python train.py --num_key_value_heads=1 --qk_norm=false --init_std_down=0.00675 --decay_fraction=1.0 --decay_shape="cos" --train_tokens=190400000
Each number is 500 + 25 x the weight over its row's rms, rounded and kept within 0 to 999. Layers, rows and columns count from 0. Numbers have three digits each. The size before them is the row's rms in percent of the matrix's.

# layer 7 attention query, 256x128, rms 0.127, rows 18-29,49-61,81-92,113-124,145-156,177-188,209-220,241-252, columns 0-127
093:486527535489481509501516498449508511482471553499562479484464523498488541516501499500516489485466471471548493474526471490514517544500479506530513502510484533454500529500490508537488470553503480490486502490520507468510515500500491570476476479488529517486532529450504479503495544466490468479492521523508536473492501557521496508475510491483460507451476508488477514496486446492519473518457
103:478520503477484503487518505494538543511496525471535481471525489509493521502498491516494509490516490498520491476499535501483513527561503503500515498514492521454493471460523528477469495498466508498508531509526510501490510529537485512447474532479530522515509483467538448521493497489509496472543532493471517533487486515525535556504481467448470491481489528491487462498565461461431504455490
075:519521455526507456516535507516502507511564498481518489493507511500504499484523511476539493497506543521501493515500493501520494476491507532507474518475501501519483525511543501523536559501450542497493452519512471549445519498567483524483502512490509464475501466498519505509445523521500548479507519474477503507529479460511480494496484445494534464534534518461477535507473487526500531492511
090:523520530481524491453508496500508502543485484477474501516531483522479483514541497516455469445517528522522505497487514494489487459533545495500481519510488515503476539508533496465480503474477536532495475476514528484456523489489505489537547534494517511473474498479491481499475503548463510512475449498512524522528481528450535488479517469561479530520460500479475476491450545505492481485501
094:498478471473510516479474501527515521464435506471512546498468497472503524501460465530504477499467480484500512551495466526531507541476520481511524443512514501469483476534500550518507488506514495508509540494541498524511499513479529531513484494522508536452492485463502458531518505452482486505480498523520477541544466527489501481501495517481487526508500463487554466516545514464507504512466
104:515491518511530471464535507459532476507478492497484509480498446501485477473505537490518460506499537530489509475512521447505489494486507518541469496453515468538516512502485498535502520479515507504434469466481460504495519521500489508523510514437459482485527532542485485494516486506540509488468539475494544515486500454476490453516506471525503504542527530540508541520501490511473504534519
100:517477520466511503502476535485484479509505485489498509518482493455503506532510480499522502513476479514516437504512520493510499482480541536523521530467505482548491459521529512483513469473497483503491508519508494496521555519476483494497486508451436500471517523508464519486516479461535505515522467512495501528480534521515500531553454584489500442547496485508482507499494510542473478519533
114:511509510454550507535442505500476524478452514460520490517483470519496483497543515460494512533484469483482504512529482462484501504480488472520485521477470546505466452500471502481479505455489538484486481458482476510468471528468498527540488544502532509496564500473505491485517485497480501504519511531512479515464516497479531462513521459519490479464490536514529497521538544519523518496499
123:502444524473466505511495461549502512499507498487510505517433479492495497508521475537545503574491475515480503522467473514498517481540499516483475513519468479496467435502500462506505467494481521502502487495493493488515522519511469479531520514507459493461507484519532504507480494510481495500489487511487506475486488462563527494528412526499470520508461518503499479507447490513467477489481
119:513491532472499519517521503514472458531512501482521518498511459479482507476523471449529509542498499472488457544494449474545490515518482471521514484522511471529468470493504479481514502447498511521543507530478501508514518465490481479506483513443514487463493487485483488500547507530485453516515505512509517512474438537486480481531515511499491523555522479506548455469519519532471527488500
105:480531488524485551490480518525481506486476478444513486513494497486504485503491487491455469491533506516496507500502522490483478557472465502502532505510484536543546523501475492482472483487468509539456513523539473496513536500503524492475532515496535489479506496514482506522494465521507518479493524516535510466515532473508498522510563440475525460558482486557502535536520453488480492491471
116:499498526506480513503460522540522531566467471510521463518494462529511505465490482503494454516485513491505523521504531513487495501442484566503523493449466492479481499447484494485530489507511502513471478492486471490488463453472450464479522499509478497491485565470469495495515494533508521525475524472490494462492493504498527468466528496507496521510466446483546502488484486504490522524508
075:489499474483516488482504425498525464551569480479481496532511521488513539493480516486496492539463524476509492514485482492525541491504466496489497515544508464499500474501473481527489499514483494555486511492500518513488489507520472490497466562503463524513471509485496463540528442480522520483489500502515538490534491505539482470500475479495501498537500481581547500496474510534511509482495
072:534506497532525507559465522483470529492479459498511514506487535520468480515537545506502519474536460499522505492503496517510475511526526496537495531516487511515504493495507508523479484493493487496472498491519457509508483461514494541511509431527513515488554520492515517489474553481502465533439492533548505494494523498476541501487556545512481528512511523444465501504520495468487523465513
103:479512483500443502508511487492433530471525517557505536502507511541483471512497492507528491508505475551523489447489517473507476541487509483536540476481515504512532510436512508477517540513524480484495483494537468501508551495501478496520501500497492479509554460513488477466497557510499521453470526468496485519475516463521526507500532490490517498497475520461469477495534502504525514527532
071:478471517478496442524506513494552532533443478533504503512554533551469470480508505499504497471486533501518466494508506504533475494507474504494494511476468517492489520493503485505483520524493504492488515530496522530474498502542474456486537537448461437529498476496484527536521467480510508483528476496494483542486486487458473465458507476526460486515490497493451488540461506507513473501496
085:488498525469515487501518484469496553539462487503470509498521529523522516500547488466488477469492515502469528449493509512532515502518558475498546518480487453494533504498502543526473523510525512483485502473523484494520543538513469541508486533487529466534553546492504525486536513505522505501456532448467519547491531464481495484483463508490499494491511520452497486511504481494514500525515
088:481492488465460479518420495509549471494473506516485512458476481501529472485493462523473518491520491477517540549532466503516490530472489528509507533504538503524442487542475515500512492494494522482510550549515518518493494462466475477527506497516531546481452521507483539495535462498524450496520473500518483490540503501536490539505515481471497503485497462493492499518495518501474521488492
093:470483494495517476449530496509520511489484495467492513501487528563522533502484547472490438515474526510507513465510486501517562465521489514467517503478487491517521529482510519515518488528479476476501458405486463502526455536512494479512525497471544517518507541500478502500530510487474496505472520502482514528503467529467465515510477447512499505478499512522487520504471464509464482509505
096:517544508496548517500521496511504521482472509494519460486485449482553517461499533501533510564466518496474502493535487486546531495525493482493524514526464475484514481501561514504448485482490532507478489454490497507497524539470517487520475511482515503563529530546537450507505497493478519491487529501507513522464520484496531494531540561506478498464535505512492494487511482490515489481497
088:515483456470513500496412479493487490506430502481480480510512490529511493498512535503541463541497493435486532537470490503499511508499544511485497503501487512499489504527462477479497492488454503485515508477476473492478476509485459516506523542511488505523488500451523486515512487476445507492515488507512506439463490541472476458509473481522483473494498519541496465505511541549520512518511
102:567501462457440505471485507494556465493503500550467506516515540523509524500500507512523505518496494480517461484483520511469533483497478483515467496526490535484501503509483533489478474480524533480485504506524489536442519483504464485462492486554441484463487525478501464508453475504482491508526458499483546511520498504497518537488466517479492519485518454501469465512515483497503469489482
100:545490493495520482519489522510430485503458501503499545497500497507503487484503522470512520537527487483523505527483495490512523510520483467500453464540485481522506498512530527482572516482487494496516516487483491462548491530535519490500482483466472493466478466483518485510546499484489480484515512482571505498529457494489471510546554493536519514520556502535496473534540478529501509508515
112:478499528519554527504498484504476510499522456484522473495483514443517480515471520491492474498482507526474513493529502470494494516523490543507507517480501513479508487484471482509514473504432467565501484445467507469510541521452506500538510526522477424500498500533530531527510463475506522520491472519500501494498550454482538485508510468476487516524454467491512522494489524492488469486476
107:457524475508518492474491520476541491529448511473475468530549475487541532494463502517522444470489493495491492489500514453462506504515527577546474485482481510505514472482526494472481521503479484504504490469504497471488531508480493470527527461507479483508481513513532454481492477535508498515518475479550490516519502475534501499470497540477472554478477497501478509506471530480547526514512
085:528496463503510478513536458499461467487491499498490528493532513489486494502463500465539507529501506516509510507494475561497514506501561484511495511502495466527518507454447465510482476493485535505497491497436469500515502536483462484493459520480502490474511513499554522540519507487514522513478551492495529484512522490511519479460503519553541526484488515566475478510516471532513476460471
073:448480520511508506481466555496514520466467533531507494529488520538471532506449491475492499479514514511540503510454482535485502482509539492517470521513499531501544454544539552533502508499534508489511526519498479496454501482498475536518536449518496512501450470501496488486501463487504463521494485488468508498510540473475494502477520478536452475490503485471440476476495502490521514505498
081:444506540481502512504459509495511536491482503482526501484493475568490492496497514509503475543475479475485431453461512471450488473470473525542509480497524547478518462474525484512565476490552499501533467506531513505540478516513488515529555552480496494500516486488505529503492486480482496501513475520495499492486525492500500527514483515512506518521517477499515540490487491489567490510498
084:480516489523502454464511449495459475479459505539491506478531509502523487535489510538507509493507509507504457521521516495526505466523506468496500521493490494519475481453516520562469461525540499545470505503457531484497542520509462480485472475516495488502481488508526528465460498507531578449467521477480470520476492543516524493491486501530495516493528477529478532516508484513527499484513
077:438523526489486461484456498528508529506468446501483463450494521507499505515487533506480468499491524511461535535504530528520495467558519514488511547515517517505488476506496527509496500552540575498488496519502500467489499495496527522528518522521488547502481520496469523463467513508469522498492494516473492475529494525496481482498509496508507516487500507454475548467519519505512567489473
103:524528512479500511523519505524518474504562494474497503496541482517481453500470490500516501496501461519522493532455487444475524567476512488528466499527486494458459477506517515518518535481513453499525512491511489490538446536491491496549528510508462533540494545488438501515517490508504467482523490507518503489525496513529490509562488481522458501533491486504518471483512518492461501506497
096:429465569492531434485507488520462536511476500496480501501505471500499532460521541564482501468500496514519544514520527454459473480494457528498510499496501488526529490499496471465513498547507491486501471475472489468475476465494502539508496502503503510499499467469482453460502480519493525524499527510458499459517494504528500478473504458476484500514492524507519534491470511502514506491467
080:498440510514483499509482513496539515478497499502491517516488517518523510489465532516523530494501486482468436492517472513518518481505518477497515455468481465513477496476485469470528477536455467480511499476471546546532480434466531476498495514491525482503478483491473573466478503478526511482525489504504527501457504524508485522477508505525495493464532489546487474521496558481527541486514
083:466490474460522507502473486456492481503467477473493510527491463486505482517545498515495501499500493494516498537509495491513516446484446536528537476513503501542522497553523482459500482497478515534504454508513517476484462520510475514475489535460493480518539487483510481450445512541493517455468524483514455533489494490488473482496452494482511440499504525486518511521514507554493501539503
094:525513519488447492492499512472492495454467535524512468495480504531490512490497488477490449534487510513501516484501491522525519504438480505500470516498515530481555455479485521516486522474571445478479484502525478472489492526485478509506525456511486534489521473524507530455547476505502460513501459481448479471469475499485499469478496500524496484492486510506513452473533513528481549517489
094:538496478466521567480490508514485524530511514504487548538517494497513476521526515530543504497455511504471475453511446505516512480533533503492493479507501476503473505507495483483520460450504469497504528514493492525514485531498504532493491515510460533474465514485472495482471512516473513539534498513503478493534468506562484541545494556487504469550501494502464460507510490491554470490508
087:528464490507468542516528499489511534473526495464505499545529478555494515477485485498524451543494479484544492452478442510497493531514484515498496483499503503500467475507498502518520544508458475512536491532552453508521486513486523478534555486501492500510490487518525501549536476468544493520482484545523485511522471492527464532513453499516488499513461482471500493528504478492463500516511
120:508472478488518506557531463512497518525518499477488540519470503512463557479521519478545499517468537484497503491464502516499461490505500506513478542512523483542477484531486478472526452528509529466486477492495495507502471537531490479495483492448523477541500548555480509502486529576516511505492495488477578490509507502474523489489517529486494512513501540482488491479502508510517458507506
086:495530462509525497491484495501516522512536529510491465545478502518474439483516529485503485506505504543501504484494512494516465520505469470515546485513501469493511551541569542463486522533518479530468467490494468451463490504524536525528470492539509518474540536524492509481500532466527505493461487491544472513476512502518518525520523496494518498512480505466487470524509495457472522547502
104:513493494518512491526501517509498533531531482533530502507520486485499517572510498525551497501508481493544476459497543498490483492536505485487497473518506516500485442460459482508523463476458502481542502479511490480527484491507502530483502463514517579477518483475503514536486526457508480506507502525510514476464501504496546514462564507499516523464473487525495455499517531473495517485447
091:510449506516502488481532491487490481477481486481505501491500521514530525497458492464470486471521486487483480516539471483553506459481483535517486489452538533522493505516553500479463559511480496484460495481520483522496492506542520503512460476525499513483511524575489490444503489483504536502516512472481482500539497518481496487486528489495445514455508451478483495473498498529467517505555
113:493500528508543490448458504535509536522525494500515517516475481467537495515476471528488548506520507469517479522475493496520516492522498529497502483449497519533496483510542549545451485509499504492495495502489460475494514476518502547507476507441507475471505484488509515511525494504526529520531533525500484515493511491483473460468513475459463488522488504503475591538502521468496532480532
092:501528464497485485520507505497548496516529509527494497552506461501520509494520460509502493523508517526496515521483457530503458492500480473483435459496511463497500487499489509528482511487519487525504510510477519504520458532526449520480496544533493489449512553458501478538510482470495471458518494501543467413469517512499471506501499478459485530497499485509527456525465481481496504479487
088:470469527478479491524556503477528510488470483447498508499510486539489511470478506466501497515452530503458474510497468470470497524542503495483532543511439495524498480497490554492476517458467528472468470493500530546471525480463487464515487529474479496520497521517548522474504507505512517511471488480491506501491502527490479464515495462513471476518540501471539455490469528503479516470515
078:480478465457521481494532456492547471485492518483509493513504467493532472495470490540529523511501443517527509482521513473509441481529496496509520484527505518527519491485493517489517519569562495468482473476543506533495509500496495496531449530505537490505487504516541487491507501514500545510540474459511512489517509505511525543546481517463489467467513545479488542521513493509477478517522
081:502510530485494520509524496485526496498437503525526491432533501503500517500519474534480533532460520458492516504551502469427541504523506487442499481471523505535493499494496474478484488437496567511488513496478493481471477502507511494544495529508470540473497477482472462478520480527510484516491547514506488532487499497525494512491528532487479510520481519524528508535499494545475508492515
085:464492468508499493540474475504568519522469460530467493518521503455524482468523476525491509492535525482498531513496506503467511501414502486486487490547490502494484452487523495510495462535479528495462521492548444487484469516516501510492482479494510496480514513544509461456494498461485518471465506492481505443538484491527510516528497506518498520517522484500534472500498444516496499504513
095:514507509483496522506457493502477448470491502514538481500502504498496469463530476514497461545551559506484536524454475495510496470515499451498520493482480508478464506511513491487542507493499450514485521458457488486519501483496511470512505491513530523511464480482514513504504475463508484553509502479515474487503516512496556473495542546511447509523488449492500461493528498525482513453551
084:486508507505505526459449479500522512544459531514485490496524479448492483516512510524485471443463479478511529481500470499454478508518486531530499525529495448499495473497525521455526483515514486517526475494493515566500508494466480500512473510467493521541439515469529490509496484501485509499470504489524527535471534436514510507506543534509506491493472503518458510532509498487506521513556
094:467507525508487525506501499475491505518500452490543529512535515471485472478493495493535484537523530538506501518448504501457496492560529512508516450469482455520487482486482428507501515517466522490453460478461517486490491535573509481488506517474483494530444473530481489510478517493487494497544508518505483478535516473515476477516540505507490500528462505510520513520466520519484505501490
112:511463467496511458487475517488516532459499506496498487461478492551493477486499502474492472491504500521496513464502493507523472539498507512486501500496528551476488518501568527514464493536536466491457432492520496488479497506558491553544481489514516536534490507520463514469498538478491520492506491484511461512495470510516446518492511533492507489487512501446489523519473484471466509527552
120:480539506467487513517486485505495491510473545508481501497486516536485531541514527499502481499521451520537479503480487482546509467498525491523471473528491490524433450470462528499513513471506528507481489516472518525522498536508461498458516495501491454457502461484527525517498494484527450525492491523487522444521513453539512537498516536516500492514507510445526489464487506501516494534453
105:526519520518531505420527482496502554511516488491523485492481471533476485524497541503500475501512528453466520498506515493540530538507493501537504523471476466485496563508552477530470532526498480506467508502490475480453529515502512528548548457506475497511511492559506489460518505514494535540490536508505520494510489531500527503491498496522520497479470523465517528500483478520520532507519
125:485510510518487539454508482515487537502489480477504486459500534494531554539467545457490494484538527494469513489523503495491539485520532520541492528427502476503502522474518487499489490516517500543471507522469468487488524508509486470487509466511480498497534461525502489426535518515528520513476485498466517530523507548508503498462532518516519499491520501448481553499531497520490517507528
105:491494477471516479480514495547492465480493547528499505513506480480469479511519481513520510495491469514538481459542497499502478512493493469531514493561546490462469503479500546482511479475546469470532479482506479526535528463493528510520475466468499518521500500495449516491481544477519489493498480501497525525528475493505501530501524523488494461525550494468487506504517525425478529534447
116:477504542503536500534557488538503471546479460517494479482505486551483475501537529495478440510512545524529483464493516499518509484503499496541488508482484485508471518468461512514516537502521508519470499517484482480487539507507477503445529501499494491512519493518505461484485536506501508499505490485502502478544528536420503507501522505480530474480458512551534467513506523563505480506512
087:522473516491509468527516558518483493516522442529448492487507502541509500490482495522470512546508468502480489454508497482448497481500496464573516511490485521484511490490529522459502529482500505480487495509525480504527491516515470452507498543548544504493536469498497487501497560474495473477530528501521493526487495466512499517523506523497513447464525541514523508477488516507525531450514
083:498493483489510472493501510513508521484424512484545502542485516535497525480533527477492458494510484479545472508490514459479544515501476473493505493479480506518502454516524473488463528489542485512514512492469466511473490506466529503504528463509491484491496542510535471454489507493508495513496508484485487468414522514499486482499545488527517493489486542515468467549499489570523511513517
087:523501498495512531517518474482519510524484495507504468532517502518488548477550500476521499541507512498482494504499476522465508526543497525520437528499503525496508481477447484494462433493524487536497476531497509495512478489475499468486502478544476474522478492491547484519511524542492514477517458507505525515485566495537486535473484549445496522505456480501501517496488515547520522544508
090:487503508476518560515497534482498472516519519492500501499504464479515484480499497548532541490524512506489485452499451463558580483488503488480529463481536498482505497507520507484495500435466521521550507521466508479491503513481541499531475510496472466437491519537507494493536501509483461491501490517485534515469470488497468521501497503485484478518478503488526451469499464504463533494510
103:445464462496537476504502505526540474518458522485517502485512481536479500542497519478470495461479522486555468461535543500449489503500487528502475466520494494484502493503500513509495483501498493496485517475552484532477488514514493539475518492520517522517570517497447489507554521484506497508521512491503545532472531496474516507495497471537532486513508452509459512489465452530512478503486
108:459471524514526526492470507452508508513474500533472477540517493464499524500522494500535520506519519504489511540497475527454464451494478513508477495495476515591509491523514488489510480537505515530543492473500514526485462499516458476514549492472517508523478507498456475491526488549502503494483465467511521497453542466504434520503485484517495480492508460539530497481486507496487483507486
089:472522481522479453502481513503467481461485514490543508522501539508533469497532497458454510450541510492513501473475513506530508519481495501461502533520516524467498519525534524528481497483522492494491479529514458450473496485479508523498507473502493525496521490518548496503514492452518490493490495492439492538522509542450478469480522494535480522462528554469498511479536476498550530516515
114:492511509476443490520496471521509481496484503524546520494484489498484529501485499488483442439511498490521455480505500465481534502552502524499522550529509512449488504507461487484484490503471486478499500518503533448528491519481482513500488487489506507485487491492555486537471525471526502524483496536487461507519487536515485509510535491552478488453546522425444511512501523505509509503531
089:496480503515534474503444498531520534521474473533475477525509505554533501522505487464513462535495507500515483513520460505501499482500558534493511522501455537515476506518534477525487490482512514537514514512518495451544493523499498508495547478477510519544526478490525486453528489483521526526473513517536468528451516527500500538534504525532492455444473491528474523491517531513476509497501
115:499480525489491524494512513509499537500479447486482523473460520507500513539464517514521478504525500525456470506487504513448523493528521504484465503517504498538498451491497494507444465543517482483536493515501504508471503495513452472472496450528490508516469474492542453442484529506504536544524479493447483513507490517525494468473526510464495493485483531460480456540519538478483518514508
121:471515490474495481520537501503515513494499522487491492450513481499508479535470503477526527578480473535472529531509463490517540535495471483525480460506476477484502513448480476445524554457471507517542529491470514525520506529499504479503527509496478499499505519475517487488516456469444512473482515506524466503517547479526491505525516486504503509479502542496519491531535460497454517492478
109:497478468522516418489546520465477447507459493509512505488496510480454481463503496506518468512506493478474508494513552528491488477493526503459520506473508499542529520501524517510481556514531493506486451468502455505525507497517505497560502493470458505479509536465481445467491515488520494484524455481508534486473500524492519454486494506529501508493513470510491488527485520537503530514536
096:533451543533525508446470511472485505433491488509502534554512510476518517510458508532526557496487536508530523502516485486494479514522517530514507507428524561487457488481511462503489533478513500547499516455519485497487534472497491500545505491486514506474510507501509492516506486483498475516505495489519503544457528507492476474477499517515485467466509452484489509527528517490472490501529
089:477491478464515463530489458525557504490496548448564541485480472550514480484537526545538495507518516477479491472495508496524497522518527490488516517516532467516521506449493519495520514484520519512505496533487497508500526530536498485473474520472433471496517504492511461491511529487540468480490505496463485476521465479495497505517480509514500482505535508538479533499522508546541523524529
093:508489457477515520554482485526494509537474493489553506507501494504460500511528464508562499561550523505511526494542461536451530476497500528498489500498497522506511464492477498466482491502481494478527505524485504469509510522501452522480525507504484490473484515492459507494550495545477499548493511518476538456503555446501510521493475493502494487470494500495468512473527519542501538506528
096:472498512471478489505516495538505474508516508497482528476485511555475511484509525527489540483511492508521505512508502429497505470517497454509492516522507483482449535479501471489528514476540526519493495454489509496494492436525514479505525520429491508520497525502446496483468509527489451478485468489510508465524505483544517456525524486492479469539518479527506441489518456515537490486479
095:487492498514531557514528479507467482455473491461512484476488500454537528500521494519520498547484521483433527460542448470514499484534504456533503485496478494488507454459513486483494499511541489538499508521512495533511543510491539532497521503527483505522472491558487497553509495500444513506522495525528501513498478502482509504523478520495506521506468483527516523491537473521468465472505
095:505512471490515479491488520502534497481534512528489494495498505479479593484492495524516519525422523468484525525526507498483549491537503513508490527525498512558495495499476506515524492477471505517496490496499501553507440495515479538458513536497510462465515528518508455486504538501450474478475498491485473483532543513485510483501469510506469557499528526512529517514494508541493493488483
081:531482466533492493478524499491461493527523495483472526469522510555524446501488487497472524483513480519483498495501506485498487500503502501457522542459510544498504518487533482472491473483500469452496476520489511468498448507502501510552494467551485524545508472501493499512522466484547481533470475504473549487491484529520478549455536484519461494489485522496452506450474477496520497527507
103:453514478469488514495498495502446474502452548522500484480528444506480494502499519542508494475504498525520446502512522500508489490492516535480508464529494506514515473504460501544519465496527535518507530535446542455528510489518467504526521498496483493512474474449514472510550489510522500522504492536506532500455511518526480489451505503547498457497475503451489503476490494464527531508481
095:485485479519524470491519508504514526450524457535526484460520517533533508531486529488487487533487524451442483517508506501461507492493494500510515487523526538526491510493541474547528492537437475517457514464504438459467530510508502521491513523504503481517513499477485516473524522526528500511499502483507517484516461565442484487523491501527530516514499505490520517529469484529507538487507
103:520499498504477475492479484550537518513459437472536492495488517522474504504496536499457486467501540467508490491505499518532502465500504503494453533496466480504473465461515526516493493477540511513464483520494492495460543528535483511502546463522499513474532492453493478481496521508483530522501542499455545461512455530495515456479524495492516532473508478453455534492488507502503506477487
102:480492430492474515521529506507505494477476527463508519495489508488487464510452515508541521503522471490493504466542477467506497525465475475534513513533494497480470508485520532431518472515523499473531517492520501497531519549506518483535502460484486478480519526467477554525523521488480495521480493470554483566508498484514478546529514501508508502515497458476518515483492502459483532512460
096:494454529497527471447471512533519507486482468504506508508487511498469505526497534451501491491514499471489525508458538517487492492538492526576529529491510486531506528486516542548515480521497524502496489507522512484488470459513503495491500555480532440476521505474493506464499528509479556519505517490446489508552491517482498481505473487463520481527519527508499530525468476488496527507550
092:534493504510513479414489454504488497423484478489523487529491485490481489522501512495560497465517514490470527504510517487533501483500484526513525493499524449515509533504502463553500480493464506515491521532476525528535513496485559507498526498463525514496488490497494461469485525494554526482506521477481499514484514550553524497485500542483482492511510489509467500463510484518464489530536
103:450467508439534479529461522507454482504461471493524468509550480494524481492511553465543530523492470492490482511522477485489516504498516479506527473475504501517491459499494506526492526501516521515502495497491490485520513563485483480529482530485495523450510528434494488457474528457510517483505482482489459518508501510508491492478525478473498458487514492492502481510528537477453531508555
099:485459459496506475541481480496471505511484469467505467502506475559485484493496487486512497522471518508483549511501476531484522487495493517496461533492461482503499520459493451452536510511475487489504507496518533473529531522478486484496535491507460499499511515483529535512500552559521505533490528471487468459502485446507533474510478488499489558511479430520502502456502489517469524497511
112:521481510477514506495513503536492494512449481473491476473503431510503495489535512513547533529485505513474481480486502467511460492475458498513498482464500494494498472502509501515531533459523505472496485488478475467536537460446532481491480504492480478469462564508466469534489527464478463471508501448519490517504467507501512502513502509504489487581549507519461483506512510513521503512480
102:528493487487504478524501507489525503487489469478496519504503467503480489465476550490521522516536517495456517461552487508474476503482530494497517478505526523520547480510465483559494516480481500508475472496511475457549477538486482507505499497515483494534501505518495462497502520456475494462474503467496522555507523468487515503507489487499477432508519509522474553552510491418488531480505
074:519463478520504501538495467481518568534506517526495479474525468458468536479485487529541447466472549476477555483488526513459507492499503480474497520516455497530536469507493482470535517510483518482489526504485493532503503505500465520485478523503486494531481517510504505452487516526480466495495478526521477506553526497521514499486503526454503525540505492524538471540489504511519456469518
073:520515523494491497508474519549492491510479534477508551488480542512504516520496506514471535476556473491549474531534498528493512479507482498528491486464481512461501500497497473509494486525519516511470451508507497462485531543523480496520510549520478443523555508478479480548518501468525491504481510471499492502505506554491482481459506498523476490513527501468459503547497543467525505560497
098:502469500502469468474505467515415486474493503525538537470481517518519519511512505498480534485538504529481462516505506518510461491480488502503484476518521514476459526497510469439468515510492511482475487515517516453527538493502469497526521500485506494455497516473526473542439499482517498497537506457532508472507484503493504509511504462465474489516451512492468489477495524475503577518494
075:484490474497494452488526477484509521543527452462473481454541512473481506513467534480519508474509500508497516519452507513477489504511494475475473444496467459498495523501531510462540549505477519477520487498530502536486537501532452508481517482480498513509509504506501494458441497545475513469480526514491541459559511469504490507482497527493485481547492498504483492561506501503474503478494
088:451519521488476463499550487444504524517542478552483491507498502490506466464515504497508493489543499522475492499464491494492499487508515501494502475496478475532502538529519547524470523517497529481481542515514492485509532497469499489439511479513478500512450507447516550468482509519495527456477508487477524503547461531507549541499523513522489538516490506535521526525480516506492555503499
093:496504477478525511513439536514488505467457511471529506505477529495537503507477480492515489507495468484486528512557489536503515494470491518500513492501519499464498526507492445512510465510516528505540533458502494491465435490495492531514515503519522538470537514517495490518559481455492486504473473535497480495476519543483493446510522502487499494432514512511511508481499487500544473519432
096:519470500487510438487569468496519518517498478493522505495475474496520500482495521466527482534509564501479507511526547459497479467534487462486497523459500506523504536477541511502484526479456476476513443510496507519532556510513456507477555498468484495520523509465516502482463472523495513482461497476487502500548473515502532526499500481521510534529521497476514484477486494505477537492515
092:561475501473508492520493507524475497546470519516478524540513468509521505472498517519564516500492476475458491507530476477544547493522477479488520516503522491508514452523522513486453453517476533503536508483511485537472496502504501500517463542498442542479494439496505488494502476514477543498520505529503487459476464508527510493495508569515488493505496466503506489506536542501507501490521
100:508514470424504493475461529508516522455418485483495486543484496505497476479494531485495524552507514451465546532485530503521511512515513520491512508529479538513545487490503467507462509463520520516508494469485489494511478526478490500520488541518519507498468491512546484509499508485488531524495509519497472451478532496476516446449547472503494485486467517516483491491521491518539496518490
155:514508484435486498465516499529528476498487485533482511478506530485529473470511474490531484507507479524519522487505493518461529475468518475528477490540481503512558467451521508511523496467537502519513506517509495544486557530529482524539496493489444505512481481517523487487482449558500509536506480504532522496458486473515561478505524527495498523490520486516472497457472481502471494539499
163:478485512525526514518489523491437460522467480477462503505482438496493518511518478482532510525521491499496510520470485502549493498534497487495526502508478497491496483508515499492518497511490481504496537556488491503500525504467481436498481502477525546476465509491525462496558554498512447498498484488521478464493527504470489520497505481505557491573545487508543503508511491558498512465508
169:464500510498492482480509477448481493480440505513498497492500516477493470498436490494465478524492515540458492510523511503504507479464495521531527523552464475505537475496457519506528510472521485570473515506482501513517484510507506499491522501502480452484521503535515483502521516457455490458468510512512488478492490453497475500503561468482494485550456523507498536543522473500493497490544
# layer 7 attention key, 32x128, rms 0.133, rows 17-28, columns 0-127
074:464525516523510435508530500511504521512541498489511500481507499465499525473522529507503511539494492502457493515461531497538491483531500504494513484546487530476461490496524509489478544483505495529527525491465540555487490491495506454487527480492522477503495467507573501499439489528507503519490488522511467487488511456511530510476424481454481457491509483520520531518497541503478480517507
067:535508496515543535498453493527500474465520529526493444479475485478497493468522481518516502478534511498511499478478439547506461543509480476485490525489513509514491454506486515519499499436535491481511505499538533481505506545483500480483524500504494497463471479534494472471494480532485456496490495479475550546498511481521490463539499506496516492560514520477528489473495449504528465490477
090:496469504528503492491477518488512480518491511517530539540509489468482499476521507512540524469555527484546487498444519536491501498467510488517524461473520508466533504490502555503488496485516482506476512479509515522500512494539453549477490483504494485505462458476518482525485498462512483516476507477529460467515546489466497475540537471484526543528480461484477475472478517469506533502555
083:465461524497495493524532546457482450500499496491533494484536490498482500500531503520486480516493526526491467510486509512488509527540529492483515491525498491525478459517481547429484515483509517522510514546438525549500487494532506529492514480495508453505485486471487496526477509517554506541504505512507481500464467530463531484478519466473468476503494462498491517501517540505563455506505
103:537469531494495504516459483436505460512494478472540514522488490491526535476538528532486468515457529504535504497518496460538480478471512494455509457518489460520481483544524541478474496479529482484477492485466521528496449544503485485491503482459474487509476483507501460531505525517500454488505503505491497498540497448513509484506476526453500482494501488498533499449504476467541511509505
091:502497491487483502483531493503489484490485419501449485512482467480548487498519530498467514472468455548462521503488475532509527479518496547510484458475547525505551533456495500512538478482501505479496518502503501445447539490512486500515463499521481491499495534498520510501515510543496474471499485499517466515499506488487514487494504505432503519518507438534502516497540459491474495508498
096:508499551487447485456492481497524480501514491479524538544515506471520488504505520495559527499510499516464513465508466418513501498495532490532499517512502537532486493515486509461515486464492483535541520466459500491515511524480499450526539500513478520469501464516506480504450524515502486483451471466515466470466514499474494504486537509490446491518504486522525476509534524506505540504507
098:456469488500542466496491523526498492490444502478514533472503501466477496498466540541490524528465543479540514500484534491513530528506514468501499509526536477533479501513514544560471498522486478477495478477500484502531523523515482494467494518488506472484514518496475479532521508527569529521527539528445452496542479498507533511498460514508493489525499533511505487488522531475518524532501
102:475520501503477527469495504456493489549477489496512464504472491539491491467539522474489526506529504477504512534452552461497471465515498461498524516502493543508485484498455497538524510484525520502485466523452504459500485503496472513514488538497486511472481510423535496518473482487462508508467499509482450495515461512469523504477486472497517467495533551495523503515522540527483495545523
124:491489484493493505491501499517470478513492481531451507525511498479532504477464494506514509524499462510459510499484502502467471516487461478539545535536523483477495437504492533542482531488494513524505502543476446513517524486510472507530536512513454502507451503532526462463491473456511497492525496493474500503489476528471548492539511530478550533495513534470482471503464515495499471454462
119:519507465498525512530467528568531463527463530487486482503485474498506540505511473475511477509490522447537507489460465482499548505524499529459434504536476513513486486508495501493526505491496489536523561522506504509551553499499520538523502501474475521449474514503519475500526505480489483463476478493531492516532504468485512523498543522519500506522496510492494485474498548519528513522533
118:478503508515481528499468474519502536494531485533483499483524479482466502493476483498519493496500497550477521507484522510502523495443503484530519489506491471480483492515475537519507546468472530582495521534489503497484505504508519533472496495465535540460524468538484566516533523481532455528504456510545497515544541490509499515485477494460501477500535487451521480479527495503513504479529